From a checkpoint of a small transformer trained on Wikipedia.
Size: 15 layers, 12 heads of 32, MLP 768 squared ReLU, vocabulary 2119, 12.2M parameters.
Architecture: RMSNorm before each block, rotary positions, normalized queries and keys, local attention windows, value embeddings, skips across layers.
Training: a variant of Muon for these matrices, 183M tokens, 6067 steps.
Each number is 50 + 10 x the weight over its row's rms, rounded and kept within 0 to 99. Layers, rows and columns count from 0. The size before them is the row's rms in percent of the matrix's.

# layer 6 MLP down (transposed), 768x192, rms 0.18, rows 305-377, columns 144-191
104:52 72 41 56 26 36 45 45 54 58 49 47 52 56 42 37 42 47 80 52 53 50 51 42 62 51 51 43 39 38 53 31 55 63 65 45 37 55 32 52 55 47 54 57 49 40 51 34
103:53 57 43 58 39 40 49 43 46 51 41 40 64 45 46 56 49 30 58 54 47 56 60 50 39 41 52 47 44 48 46 44 46 41 53 51 32 46 53 65 58 54 47 63 46 38 51 51
099:49 44 52 48 33 54 46 35 31 62 48 49 46 54 48 50 41 42 40 34 62 43 61 47 36 38 38 37 46 48 40 53 34 52 48 63 47 55 34 36 51 49 58 42 47 57 55 50
103:42 59 46 52 53 52 52 53 41 58 53 42 52 53 47 72 44 33 41 52 70 47 41 41 55 49 19 46 48 49 62 56 51 47 55 50 42 53 58 52 31 40 61 51 53 54 59 58
106:51 44 43 25 50 48 64 51 59 60 45 61 39 41 44 57 58 38 45 56 48 40 56 53 51 58 59 53 52 42 50 47 68 49 52 50 37 38 34 41 41 61 61 69 46 59 35 53
092:45 37 42 46 56 63 52 35 45 39 65 62 63 42 43 71 57 67 51 58 46 47 60 34 38 48 55 44 40 47 35 53 70 49 67 59 57 52 55 35 50 52 66 35 50 55 38 58
103:37 65 63 47 59 54 44 29 40 51 54 55 54 41 35 46 33 42 59 48 72 38 50 37 57 33 61 53 48 60 37 44 65 38 46 48 48 46 42 35 52 46 33 65 39 61 60 62
101:43 43 44 76 69 45 45 47 23 45 59 53 65 44 58 44 48 71 44 49 25 51 60 42 47 62 55 32 50 41 41 29 48 56 56 58 35 47 52 62 46 45 62 47 56 38 65 44
092:55 47 59 45 37 61 56 56 38 56 39 63 61 39 43 50 58 40 51 45 44 53 46 42 54 46 57 54 66 54 39 39 63 48 41 50 46 44 82 53 33 55 50 46 60 51 45 51
097:53 45 41 47 44 53 49 39 48 58 22 54 55 49 53 47 38 46 54 57 47 31 48 34 51 37 52 44 40 48 50 54 44 27 59 40 36 43 64 31 64 59 34 45 56 64 53 58
096:42 60 45 49 57 55 70 52 33 47 40 74 51 31 50 61 57 46 66 40 66 47 70 66 55 49 71 46 49 49 41 55 56 51 42 58 52 59 59 62 42 60 66 46 43 55 54 44
101:58 63 46 33 60 48 64 40 48 62 29 62 52 63 50 46 53 49 45 39 69 44 59 77 33 48 70 58 38 43 51 53 38 50 47 66 50 30 46 44 36 45 55 64 65 43 46 39
103:35 61 34 55 50 44 42 46 58 44 33 48 41 41 55 60 55 65 58 50 44 60 39 48 34 35 74 51 42 48 33 61 65 39 46 54 38 50 71 54 36 43 49 63 64 54 46 45
099:50 48 42 30 66 70 46 65 52 51 52 66 45 52 51 53 49 66 57 64 53 41 44 44 58 44 59 39 63 35 51 50 39 47 60 56 33 65 45 32 47 43 56 42 51 55 62 57
097:56 39 45 53 47 55 50 48 54 58 56 83 48 50 64 41 43 42 40 50 52 38 48 52 41 44 42 65 47 51 51 57 54 37 50 50 60 47 51 55 60 56 57 43 54 60 53 60
099:50 43 43 36 59 59 42 52 55 54 54 46 52 23 30 70 40 50 37 67 43 45 41 49 48 48 53 48 47 66 47 24 64 31 50 64 65 54 37 33 67 57 68 32 43 55 42 46
095:62 54 59 57 20 34 64 37 52 48 73 40 45 40 43 49 42 66 64 56 68 40 33 46 42 48 52 37 57 56 51 28 48 67 56 52 45 48 67 49 27 48 38 45 62 46 63 55
101:39 45 53 42 52 46 47 46 53 41 48 46 30 55 65 35 54 51 40 34 36 49 55 54 55 47 40 40 36 65 59 53 50 50 46 49 16 62 55 48 58 58 35 45 49 60 56 32
101:66 62 60 31 50 55 38 54 41 60 51 51 46 52 55 49 61 51 53 50 44 44 56 45 62 45 58 60 53 56 52 45 37 43 63 31 52 63 35 74 74 50 49 53 51 31 48 50
101:49 35 41 43 69 63 49 31 32 49 57 53 50 65 51 60 60 52 50 37 69 67 65 43 61 56 35 51 46 63 59 27 46 60 44 46 48 44 28 41 54 50 59 44 47 55 51 50
098:56 66 66 52 43 53 48 38 56 50 69 42 52 43 49 44 57 40 50 50 53 59 50 68 43 28 35 58 54 35 50 55 54 58 44 53 65 45 46 44 38 68 48 61 52 40 53 61
106:57 47 41 43 59 33 62 40 70 39 46 62 46 30 34 32 52 64 56 48 41 50 50 66 63 59 50 47 51 29 62 59 44 63 62 42 46 58 40 61 74 33 58 40 53 57 57 41
104:25 42 56 54 46 59 35 55 46 64 49 54 57 35 69 54 51 50 35 62 55 34 37 48 51 44 45 50 56 60 47 49 52 45 56 46 26 54 37 52 31 55 54 55 50 45 55 40
102:37 34 45 54 36 55 46 51 57 35 46 43 45 41 56 62 54 43 33 51 58 45 51 69 52 52 49 52 50 46 48 48 51 36 39 57 60 44 50 48 47 43 52 24 75 54 45 36
096:51 33 49 34 51 51 57 54 46 51 51 61 42 63 34 53 55 56 47 46 45 37 69 46 61 61 62 46 60 50 72 51 48 41 59 64 54 47 46 40 57 42 59 32 51 47 51 45
101:39 70 36 54 52 64 50 39 75 38 48 61 49 62 55 53 41 61 51 55 50 31 31 60 56 36 55 46 50 65 49 50 44 52 47 50 49 36 47 53 46 46 62 54 45 56 53 61
099:29 48 41 43 48 53 37 59 40 43 26 33 44 52 32 32 47 53 59 60 52 65 39 69 49 63 32 50 62 40 53 38 47 54 58 61 65 51 46 57 49 63 50 58 53 38 47 49
105:56 46 47 55 50 57 44 57 32 43 61 52 34 32 51 34 47 58 55 71 50 48 35 57 47 62 41 71 50 51 36 49 58 57 45 44 66 44 39 49 41 54 55 34 41 53 53 63
102:59 61 33 42 54 21 60 45 49 52 46 57 63 58 55 54 51 49 48 56 42 52 67 56 34 49 28 49 48 52 50 51 31 56 41 43 58 57 65 08 48 35 64 42 45 48 64 45
105:45 57 46 51 44 39 63 63 46 50 55 52 31 18 30 65 64 32 36 42 41 60 60 55 61 38 27 54 52 42 26 46 54 28 58 41 45 64 39 43 43 54 39 53 60 49 51 62
100:54 44 49 45 62 35 55 44 60 52 65 33 40 43 43 58 55 48 50 47 54 55 44 53 67 49 67 61 52 45 39 50 41 53 40 50 53 53 43 21 55 60 48 32 58 58 47 59
100:19 42 31 44 53 39 48 57 37 45 52 36 71 48 71 27 54 55 51 39 38 42 25 43 60 43 42 27 58 63 53 58 68 54 36 64 57 42 67 46 61 69 59 51 44 55 73 46
098:74 53 51 55 36 38 60 32 65 54 51 47 39 62 63 59 52 68 49 67 46 54 46 50 53 57 40 35 43 41 50 42 64 48 64 58 39 47 42 45 35 56 56 42 35 54 54 53
111:46 51 40 35 61 45 55 40 61 42 54 56 68 41 36 41 62 57 46 51 59 54 51 62 51 51 56 46 69 36 31 52 57 54 46 43 46 24 32 42 58 46 46 54 54 43 61 39
106:47 33 46 57 39 47 50 44 63 57 55 51 55 52 23 47 56 56 38 71 38 53 58 56 38 50 42 56 60 49 46 65 49 46 66 42 33 52 49 44 56 36 52 55 55 48 48 59
104:48 48 48 55 47 79 52 51 38 47 59 51 41 55 37 64 52 41 47 58 65 55 54 51 59 59 63 56 49 47 50 50 48 65 38 50 73 61 47 34 48 42 55 58 58 48 37 36
104:52 49 58 36 52 61 71 40 54 34 40 62 35 49 43 28 41 29 66 36 59 60 68 63 67 73 33 42 55 56 47 54 44 56 63 38 40 56 55 57 54 45 45 47 54 42 47 63
100:51 54 41 49 51 73 62 42 59 45 56 59 39 70 56 47 33 61 54 49 50 46 35 50 51 44 38 49 53 43 63 56 63 48 58 55 47 61 54 50 82 43 46 43 35 73 41 62
099:52 43 59 65 36 69 45 45 58 59 28 47 42 46 50 56 49 34 40 49 55 40 35 50 54 59 41 50 63 40 46 61 54 37 49 45 41 65 34 59 52 81 55 50 58 33 41 59
101:53 46 36 59 43 47 66 47 51 28 60 43 37 44 48 57 53 55 32 36 57 41 43 43 64 44 56 47 34 52 53 41 54 42 56 57 61 46 52 40 56 62 63 58 52 52 44 66
092:49 36 35 39 44 38 43 60 54 58 60 49 54 57 36 52 31 63 39 48 56 62 47 48 58 31 45 37 58 36 42 40 51 42 63 58 69 47 61 29 44 49 54 51 41 44 43 51
099:37 51 49 54 69 66 53 64 45 53 42 65 57 45 53 41 54 50 34 40 45 46 47 51 53 48 76 50 30 36 53 37 56 54 54 64 49 60 66 48 39 45 55 41 54 73 50 47
098:53 54 66 46 51 51 52 67 49 54 48 36 54 45 52 54 41 40 73 43 47 50 39 52 36 55 45 57 64 47 40 41 56 70 53 59 59 49 50 56 45 41 56 50 45 41 49 58
100:31 66 43 58 64 29 47 53 54 54 44 75 61 42 40 43 67 25 50 51 57 50 47 44 55 70 56 69 63 59 47 54 49 46 32 51 44 43 53 46 58 60 42 34 50 47 44 63
108:66 54 37 72 50 64 54 70 37 54 55 42 34 40 47 49 47 54 44 47 66 50 51 59 48 37 53 39 40 41 44 34 42 38 60 54 36 43 57 51 45 52 40 64 39 52 66 52
104:56 52 45 56 27 47 51 68 45 59 44 50 38 51 62 48 64 62 60 49 38 60 63 64 63 52 46 63 46 46 54 51 69 49 57 47 23 39 32 52 59 40 50 48 52 46 51 70
099:43 56 50 49 53 48 40 53 40 57 42 39 49 62 60 74 39 54 51 24 45 48 35 52 46 39 62 36 38 55 52 48 44 55 53 53 63 32 51 45 61 44 62 63 62 31 42 48
099:34 40 36 58 48 51 57 39 56 35 50 63 46 50 53 59 56 47 47 42 61 46 42 35 59 40 34 31 40 43 45 53 50 47 49 35 48 44 44 56 46 42 59 13 38 60 47 34
100:62 51 47 29 40 55 44 53 51 57 33 62 36 40 52 66 54 39 60 61 65 44 53 62 47 72 40 64 57 58 57 47 56 29 51 54 41 46 29 62 52 48 41 16 37 54 43 58
099:73 61 62 78 47 44 63 39 41 44 53 42 60 62 39 54 54 51 49 53 55 49 29 42 69 45 34 59 37 57 40 50 61 36 58 51 63 44 64 56 59 57 71 58 51 45 53 57
097:44 35 58 55 57 45 46 34 26 62 58 50 56 40 48 50 42 37 56 44 46 49 66 48 56 57 56 47 44 64 41 42 41 53 60 51 53 41 38 37 49 45 56 53 46 38 58 39
079:44 52 31 39 48 45 66 52 49 46 61 25 37 42 48 56 36 52 45 59 51 57 35 45 54 60 46 39 48 41 43 37 42 50 44 48 42 52 57 32 47 29 35 45 54 58 41 63
099:51 53 66 44 68 49 54 59 59 57 55 55 54 51 48 50 51 39 36 48 41 50 56 38 57 57 47 40 38 53 57 50 49 46 62 40 57 38 38 57 48 55 58 52 47 50 46 35
104:46 23 43 56 44 59 35 44 38 66 48 62 53 42 52 48 55 51 31 47 55 57 62 41 50 42 43 62 39 59 52 54 48 58 36 67 46 47 51 38 52 40 48 26 60 36 44 49
092:61 55 49 48 50 43 53 48 29 59 51 62 32 53 61 40 60 29 44 34 64 53 48 57 58 45 62 63 66 40 58 49 70 68 61 43 61 35 33 53 61 38 51 56 51 40 51 37
094:64 68 63 45 59 36 50 52 35 35 36 48 34 39 47 45 38 56 59 57 47 41 44 54 48 47 68 51 54 41 63 44 54 47 60 34 40 42 58 58 58 41 55 35 37 70 61 52
093:47 45 42 50 50 47 47 43 43 50 71 51 41 51 49 61 46 50 46 41 53 49 44 43 67 47 45 38 58 45 50 51 60 54 49 50 85 34 36 39 66 50 36 77 62 36 54 50
090:52 55 43 54 61 47 51 51 58 45 55 52 48 34 49 52 46 59 53 51 44 49 54 54 49 51 67 52 48 53 40 45 54 69 42 46 99 33 49 44 50 54 59 49 61 43 65 39
102:59 52 68 54 52 50 55 52 38 50 65 50 43 45 57 37 61 30 68 55 45 46 30 39 51 49 55 64 31 33 73 52 49 48 60 64 49 49 52 33 35 47 64 46 62 54 48 53
099:33 37 43 52 54 56 63 46 29 50 42 55 43 42 51 61 52 43 39 46 57 44 46 43 43 65 46 52 58 47 57 39 72 52 35 52 67 56 36 35 39 75 55 44 64 65 48 60
098:41 53 44 61 49 47 50 60 26 54 50 31 54 49 53 27 64 60 61 52 61 53 73 74 49 47 43 46 63 47 55 38 59 59 49 43 44 46 58 43 63 38 65 57 56 51 47 39
102:60 32 44 56 52 57 65 66 38 55 64 62 54 58 52 56 53 42 39 52 33 59 51 47 52 47 38 50 60 37 69 37 52 52 57 46 52 69 60 42 60 61 43 35 54 34 59 30
097:38 27 58 54 55 44 29 46 46 42 56 62 41 54 39 44 50 53 61 52 38 42 48 37 45 51 57 54 71 46 49 46 54 42 48 55 61 54 37 58 74 32 56 59 72 59 34 64
096:42 56 50 55 52 51 65 66 64 48 52 61 28 58 66 58 42 46 54 47 66 50 64 48 46 51 57 62 51 56 62 58 33 22 30 50 34 57 61 48 37 50 58 47 58 50 69 62
099:44 66 41 51 54 60 55 51 59 47 52 30 40 33 62 58 43 58 41 66 49 42 46 40 44 34 69 80 74 47 65 34 38 38 37 37 67 64 63 32 41 57 46 62 50 62 46 60
103:36 61 45 63 69 45 40 43 62 45 44 46 54 46 51 49 52 40 49 49 36 50 70 53 54 64 60 40 62 50 48 40 58 44 52 61 35 60 59 53 39 33 52 54 43 42 38 38
100:58 64 53 42 42 31 39 37 52 32 64 41 54 48 49 53 55 50 58 57 70 59 49 39 47 55 47 26 62 47 52 68 73 43 43 51 59 35 41 62 53 39 34 48 63 42 57 51
095:38 43 68 39 56 53 52 54 49 34 52 59 44 61 53 50 45 50 44 55 52 57 58 48 47 51 67 41 36 48 65 57 44 46 33 60 46 44 48 45 49 47 62 56 64 65 26 67
096:54 46 44 38 49 50 55 62 57 39 52 45 41 49 57 44 54 41 48 53 56 33 51 42 54 53 57 42 48 54 52 71 39 43 40 34 54 51 68 47 47 65 39 36 52 57 46 55
100:46 61 45 48 43 53 47 44 48 45 52 45 58 37 45 61 47 51 45 47 37 44 55 42 53 62 63 51 51 44 58 52 40 47 56 52 26 59 31 45 58 49 41 45 60 57 55 74
104:39 39 42 35 46 56 63 28 32 58 48 21 58 53 41 45 52 65 73 57 67 61 40 46 57 47 61 61 38 39 59 37 56 44 54 41 47 49 54 60 64 50 38 53 34 61 61 62
095:42 58 51 42 57 34 33 53 70 39 44 50 54 62 58 60 58 51 51 42 44 41 57 34 53 60 26 55 58 53 47 49 66 42 55 45 71 49 54 55 51 52 45 65 43 53 38 49
107:70 42 38 34 47 45 54 50 44 61 48 32 52 47 56 50 37 50 44 36 60 38 52 61 47 50 35 55 43 46 46 51 65 65 59 49 56 39 69 60 60 59 58 74 24 37 49 41
# layer 6 MLP up, 768x192, rms 0.184, rows 306-377, columns 144-191
106:45 43 60 63 51 34 43 55 47 41 55 61 43 65 46 41 60 54 54 51 58 63 61 55 64 59 36 49 40 47 52 49 41 54 84 39 41 53 52 52 51 65 41 57 55 45 54 31
098:49 31 64 34 49 61 41 54 59 54 46 65 60 49 55 29 49 49 47 52 38 49 75 46 43 44 51 45 51 63 38 38 61 44 53 75 52 59 55 53 39 40 54 56 45 45 57 53
105:52 49 63 62 49 54 46 58 70 58 61 44 48 46 38 61 55 68 55 46 54 54 53 69 43 59 54 42 56 58 67 41 38 44 50 78 58 46 60 80 46 37 53 68 52 38 49 54
105:57 60 58 45 24 53 50 69 53 64 51 53 35 57 55 60 45 53 49 65 64 35 30 44 47 51 50 52 48 54 41 48 53 43 49 69 52 49 29 51 30 57 50 56 37 58 57 50
092:63 42 55 60 50 45 54 58 35 59 47 52 57 59 53 57 54 38 38 43 55 59 58 56 52 31 57 38 47 48 42 37 45 52 57 28 51 64 33 60 43 55 45 38 42 53 69 41
100:51 65 48 59 51 43 55 42 43 51 40 42 45 44 47 48 60 60 38 63 53 60 61 48 58 37 75 42 45 59 60 42 56 31 50 46 88 44 45 62 42 53 39 59 37 47 71 45
103:40 47 50 40 46 55 50 61 49 47 57 53 49 41 48 67 39 51 71 59 55 34 62 28 43 56 35 48 33 53 64 57 63 45 42 34 59 50 65 58 51 50 30 59 25 67 44 59
095:54 48 37 60 45 41 51 68 41 48 51 36 60 39 39 54 69 45 71 36 54 64 69 42 62 53 61 37 53 48 38 44 67 55 47 62 40 39 71 35 44 55 41 59 65 68 40 58
094:58 42 48 64 49 47 53 56 64 53 45 36 29 50 50 31 55 35 44 57 38 65 63 50 72 46 54 42 46 64 47 69 46 55 67 42 60 49 64 36 54 54 62 41 51 62 60 53
093:39 32 50 47 41 42 54 80 64 38 39 39 38 50 48 44 63 50 60 38 47 67 54 56 31 70 57 54 59 43 59 41 56 27 30 49 41 67 57 46 51 49 34 61 50 47 51 46
103:59 70 49 35 62 60 35 50 47 52 38 53 57 63 41 47 66 57 63 56 52 38 45 58 34 57 39 44 39 43 43 52 61 67 68 69 55 33 36 52 40 34 47 43 40 55 37 45
101:46 33 32 58 50 39 64 50 62 66 75 69 41 64 42 49 59 23 50 38 61 66 69 44 51 62 38 41 43 62 53 51 50 56 55 57 39 55 56 48 60 71 55 50 55 48 43 48
101:49 36 40 44 64 59 61 45 51 67 50 59 30 49 36 30 66 66 62 46 52 39 60 58 68 65 64 22 47 63 55 39 45 60 72 43 52 48 53 42 53 46 64 59 42 55 43 46
088:50 55 43 56 33 58 27 32 42 55 44 30 51 52 56 38 58 60 58 47 43 52 52 46 26 39 76 59 44 59 48 56 54 58 42 54 46 18 42 47 60 55 35 62 38 53 43 39
098:48 49 35 58 50 57 56 55 30 63 54 61 35 48 56 57 49 52 43 58 38 52 42 32 49 51 42 52 67 53 54 46 52 51 40 62 60 48 60 49 54 41 55 55 53 49 33 53
092:47 39 50 68 47 32 40 53 62 53 51 58 53 62 73 50 34 61 50 48 53 42 56 54 52 47 61 43 48 46 39 51 49 55 58 55 49 52 50 58 56 55 55 41 47 58 47 50
103:66 45 46 54 53 58 45 39 54 51 53 49 37 48 57 42 38 28 79 55 41 41 41 40 64 40 52 51 38 54 50 59 59 60 82 53 51 68 54 54 66 51 55 22 37 59 46 57
102:60 36 39 37 50 66 58 57 55 64 60 58 44 39 52 44 38 41 47 50 50 53 57 50 56 63 33 59 55 47 46 50 66 45 50 44 71 60 57 54 53 29 56 53 51 35 43 64
100:27 60 48 40 53 45 53 60 35 73 38 57 40 45 51 63 50 50 36 52 48 61 46 45 60 69 49 68 53 52 42 50 47 26 47 45 39 47 52 35 77 65 46 45 51 43 37 43
105:54 51 47 39 57 59 46 57 69 42 53 55 44 47 72 54 41 54 46 44 46 57 56 53 71 51 45 21 55 50 51 49 61 50 37 53 48 57 48 36 49 73 54 48 47 50 41 36
109:52 48 69 68 53 36 57 46 76 56 58 43 45 62 58 41 43 55 55 39 69 53 28 45 49 51 53 63 57 63 58 32 71 62 53 71 39 55 60 55 55 48 32 45 59 52 48 42
114:43 47 52 61 33 41 39 61 52 47 48 48 44 45 50 56 52 63 68 60 35 48 41 47 68 41 55 45 62 75 37 76 52 48 42 37 51 50 41 41 49 51 40 55 61 52 43 45
100:58 59 71 31 47 63 38 45 42 66 61 51 41 60 42 37 49 42 62 46 40 54 45 47 48 61 44 49 54 61 57 58 36 46 61 58 48 45 56 55 57 57 50 50 51 45 38 48
094:34 56 46 40 56 57 68 48 42 58 52 45 57 70 40 39 68 54 60 60 47 56 51 66 52 48 62 34 46 45 55 49 51 70 58 42 39 49 52 48 64 39 52 58 67 34 29 75
103:59 58 34 42 61 65 60 68 67 55 50 46 51 51 46 48 49 42 52 57 39 55 48 63 42 55 59 40 46 59 35 25 53 42 47 59 63 66 50 42 50 32 47 57 57 53 44 44
099:59 60 36 47 41 47 64 63 69 57 51 28 40 43 57 41 63 41 70 53 52 71 54 58 28 36 41 45 53 46 46 37 42 67 48 42 58 57 50 47 42 51 47 36 41 54 50 39
100:44 31 54 69 43 55 65 69 56 63 56 75 34 57 61 43 49 52 37 44 37 51 57 40 50 58 21 68 41 46 46 45 63 49 59 64 62 48 56 52 41 59 46 58 39 46 38 31
101:41 57 47 33 42 49 37 49 57 45 48 54 55 59 57 49 53 52 39 50 51 57 42 58 44 71 57 42 66 59 57 63 55 61 47 48 61 58 46 53 71 39 56 63 53 46 41 56
102:51 54 53 38 33 55 45 43 45 50 60 68 57 57 37 29 50 54 41 49 43 57 54 66 21 43 49 41 51 51 39 45 31 45 39 55 41 43 48 41 63 75 60 32 58 52 61 51
107:63 65 47 44 36 39 37 51 47 47 52 48 54 58 37 42 44 35 47 60 47 51 39 48 55 37 62 50 28 56 54 68 58 56 42 50 55 35 31 44 47 54 65 37 34 44 52 41
103:42 58 60 43 47 49 48 55 50 67 66 53 38 55 57 70 43 31 51 57 39 47 60 49 31 44 58 59 34 18 41 47 34 44 46 62 63 62 51 51 57 55 63 43 39 50 44 52
098:58 32 39 40 58 32 37 57 62 48 54 35 41 50 52 38 58 55 50 55 41 63 47 57 50 49 39 45 58 43 56 73 70 63 58 60 63 58 56 64 53 54 54 47 44 52 54 60
104:37 63 66 51 56 43 45 49 55 57 49 43 54 42 54 45 43 52 37 35 43 61 57 56 39 50 43 53 53 47 41 55 60 61 55 43 55 64 47 51 41 45 32 42 67 56 44 56
106:38 65 31 43 65 55 46 44 31 58 60 52 38 45 60 43 53 54 56 40 54 55 58 48 56 49 61 44 52 58 45 39 33 45 54 40 58 46 53 46 44 37 55 57 37 58 37 40
106:33 62 62 32 54 61 59 51 50 48 40 56 52 43 70 56 47 84 57 26 56 50 66 50 52 43 78 45 54 40 48 62 49 48 43 54 57 54 49 57 51 47 62 56 47 39 39 42
102:66 64 60 51 39 37 54 72 52 57 45 42 54 53 41 51 61 44 70 60 41 57 35 56 39 38 58 48 55 52 54 44 33 65 58 63 51 56 48 52 51 56 49 41 40 38 58 49
100:68 62 56 60 51 58 51 46 64 43 35 61 33 55 43 49 31 43 55 45 59 42 61 51 55 55 67 50 61 53 47 72 43 52 68 55 50 54 58 60 73 52 53 35 32 52 65 64
101:40 44 53 44 28 56 57 61 51 43 41 62 39 42 41 33 47 37 36 46 43 40 55 51 47 47 47 39 66 58 69 43 38 70 46 49 59 62 51 54 52 49 56 44 61 60 46 66
098:38 39 37 49 40 50 40 55 52 55 59 52 55 47 34 37 43 28 54 59 56 28 64 45 47 58 65 47 34 33 63 43 60 51 51 65 56 44 60 63 54 37 65 43 44 36 48 53
099:45 49 67 38 37 47 53 38 59 46 49 30 57 52 33 76 45 54 40 34 48 42 49 46 71 35 42 45 58 40 59 73 41 75 67 33 59 49 45 64 49 58 57 45 51 53 57 54
103:38 27 44 54 54 56 69 70 59 61 30 55 58 49 52 54 35 58 65 46 52 60 57 49 37 41 53 49 50 54 47 47 49 47 82 52 54 41 73 46 59 51 44 48 29 70 50 35
095:45 39 46 42 53 60 51 55 55 44 51 51 38 53 46 59 54 47 48 56 50 52 39 55 51 54 45 48 37 50 53 44 46 54 47 48 65 54 61 39 58 28 61 60 54 59 67 52
097:37 43 64 54 25 36 43 38 62 49 50 48 59 43 52 29 59 53 58 49 37 62 59 36 52 55 50 53 49 47 48 59 54 35 59 27 42 40 66 48 45 54 47 46 46 69 35 45
107:46 51 24 59 59 40 41 49 55 47 37 57 47 74 50 57 40 47 55 47 65 38 46 59 67 44 50 50 39 43 44 54 42 43 56 37 57 38 38 52 46 51 50 30 47 46 43 46
100:41 57 61 70 56 46 61 55 35 66 46 37 63 49 42 56 39 30 33 64 56 52 43 49 33 52 54 64 41 43 61 31 43 42 29 63 53 61 51 45 49 50 60 38 60 47 52 50
104:41 55 51 37 50 57 32 57 45 53 42 65 40 59 60 53 38 59 51 53 53 50 43 50 45 57 52 37 42 44 45 50 44 47 63 61 53 46 53 51 56 49 44 49 57 36 38 52
095:44 53 61 52 54 45 47 49 58 22 54 41 32 49 38 65 40 68 47 50 52 59 36 62 48 46 44 48 39 47 68 56 48 56 49 46 58 64 35 66 60 41 27 58 70 44 42 48
101:43 47 41 33 39 50 69 42 65 53 59 52 33 43 34 54 57 48 38 43 53 46 42 68 44 57 62 46 45 59 39 50 38 43 43 30 45 52 48 50 68 41 58 63 52 40 48 62
099:73 53 50 51 50 58 43 48 45 42 41 35 57 63 35 54 63 61 47 48 47 72 47 50 35 56 55 45 25 44 48 54 32 58 54 42 77 51 64 65 41 68 47 64 45 46 65 60
103:48 63 48 34 50 42 47 48 31 51 55 53 35 43 49 72 57 59 61 39 51 54 56 57 64 49 44 61 49 44 48 54 55 72 67 81 75 49 52 48 56 71 40 55 54 41 39 43
090:58 60 49 56 36 47 50 53 45 42 52 42 44 58 51 59 58 50 42 52 54 57 60 58 49 42 57 69 50 38 42 36 41 48 44 54 29 63 43 45 59 46 54 38 37 58 30 42
093:45 46 66 29 50 66 47 52 46 50 56 59 56 54 49 52 43 55 52 55 45 44 49 57 68 54 30 60 30 54 62 59 56 27 36 54 30 52 55 57 48 48 44 41 56 66 59 64
102:53 71 53 47 48 62 38 44 54 68 64 52 46 73 40 52 30 79 48 49 45 48 59 60 43 57 70 45 37 52 35 41 37 50 55 58 52 46 53 47 48 53 54 52 60 47 50 56
093:52 57 60 62 38 47 55 60 33 55 54 34 52 48 42 54 42 44 53 41 46 32 58 48 62 54 44 41 38 53 61 54 39 67 56 50 33 44 52 61 48 54 44 42 42 45 49 50
101:39 36 59 35 48 54 65 67 40 50 46 55 57 69 30 41 53 56 44 63 42 56 35 35 46 60 30 48 56 40 41 47 67 55 43 42 58 30 54 66 41 56 57 40 56 49 48 54
098:41 44 57 51 54 44 63 50 50 48 47 73 38 53 54 38 50 55 56 50 53 59 58 57 36 49 43 56 49 66 59 48 53 42 43 49 71 62 38 29 54 62 44 70 53 42 51 41
080:55 48 62 55 44 50 41 30 61 58 55 55 38 45 46 51 50 45 49 34 58 71 67 37 63 60 52 51 48 38 54 65 36 43 51 64 58 62 54 37 43 47 47 56 48 38 54 55
104:42 39 66 59 44 53 39 40 45 51 59 40 48 52 54 65 52 39 57 28 53 44 46 46 33 37 45 61 51 32 49 59 58 60 47 44 69 61 38 67 37 59 56 45 39 46 51 57
093:48 56 66 66 53 43 63 42 39 45 48 63 49 54 43 30 39 53 53 46 53 49 57 45 53 43 53 40 53 54 62 65 12 32 46 50 65 54 49 57 56 58 55 55 52 51 45 41
103:17 59 48 59 29 56 53 64 58 37 44 39 35 52 56 52 68 50 66 47 52 57 73 41 57 47 54 48 30 56 59 45 56 64 54 51 44 51 71 43 54 48 38 52 48 53 64 46
098:45 47 32 45 52 58 44 37 45 25 55 51 49 47 44 49 78 38 51 48 41 38 54 51 52 42 49 32 32 34 49 62 39 71 65 29 50 64 60 64 63 51 52 43 41 53 41 33
100:44 41 33 37 57 71 40 43 52 43 49 45 55 43 56 51 38 56 53 44 50 48 43 53 80 56 71 46 45 53 63 55 53 37 50 56 44 52 40 48 54 39 59 43 42 43 55 42
094:58 43 28 52 41 50 43 55 31 52 52 37 43 61 56 49 67 60 33 68 63 54 44 47 47 54 44 43 60 51 43 49 41 47 52 69 51 42 50 55 66 44 50 62 59 52 46 47
092:48 58 55 27 43 63 46 59 52 47 50 51 45 57 28 54 42 49 37 49 37 55 35 61 44 45 41 55 34 48 53 41 72 51 48 34 53 53 54 63 44 41 49 51 47 41 40 47
099:46 48 49 49 72 52 56 48 61 67 55 57 46 60 53 54 48 57 47 39 65 45 50 58 50 30 38 59 47 37 44 54 58 46 35 36 45 43 46 50 48 59 32 54 59 46 38 40
094:58 46 45 50 51 54 45 41 51 47 42 57 52 50 35 55 44 37 60 51 63 59 64 28 62 49 39 53 19 61 54 65 59 58 53 56 35 57 38 27 47 34 58 46 60 38 42 55
093:55 43 48 51 49 54 66 48 51 45 39 51 54 37 38 57 44 45 62 47 36 46 39 70 71 45 49 66 56 55 43 51 61 54 71 43 60 33 36 39 58 47 55 38 51 41 60 46
095:51 70 39 71 55 46 43 54 52 55 47 53 58 61 51 54 61 36 52 64 51 56 49 40 46 59 50 63 33 50 36 54 53 59 51 51 50 56 60 41 51 71 55 49 61 52 48 52
099:49 51 60 53 41 46 42 47 48 58 54 56 65 34 45 52 53 33 58 52 38 63 35 56 53 64 52 57 34 46 50 44 32 60 61 35 51 46 23 59 64 47 57 34 64 59 59 42
104:40 25 42 52 51 78 50 43 46 46 53 35 49 43 76 46 74 46 51 39 66 29 47 50 72 37 42 54 50 33 47 43 35 51 41 49 60 43 35 57 37 38 37 70 44 64 49 47
097:49 66 60 29 49 49 59 33 44 44 58 37 46 60 45 57 68 39 45 40 41 52 44 58 49 41 41 60 35 59 30 58 64 54 43 46 59 43 41 45 48 62 60 57 64 38 61 53
105:30 54 53 50 57 45 34 60 60 54 79 61 47 46 40 51 54 52 65 60 47 42 40 68 38 59 56 66 39 52 47 49 35 46 44 51 45 39 47 53 63 52 56 67 39 45 46 56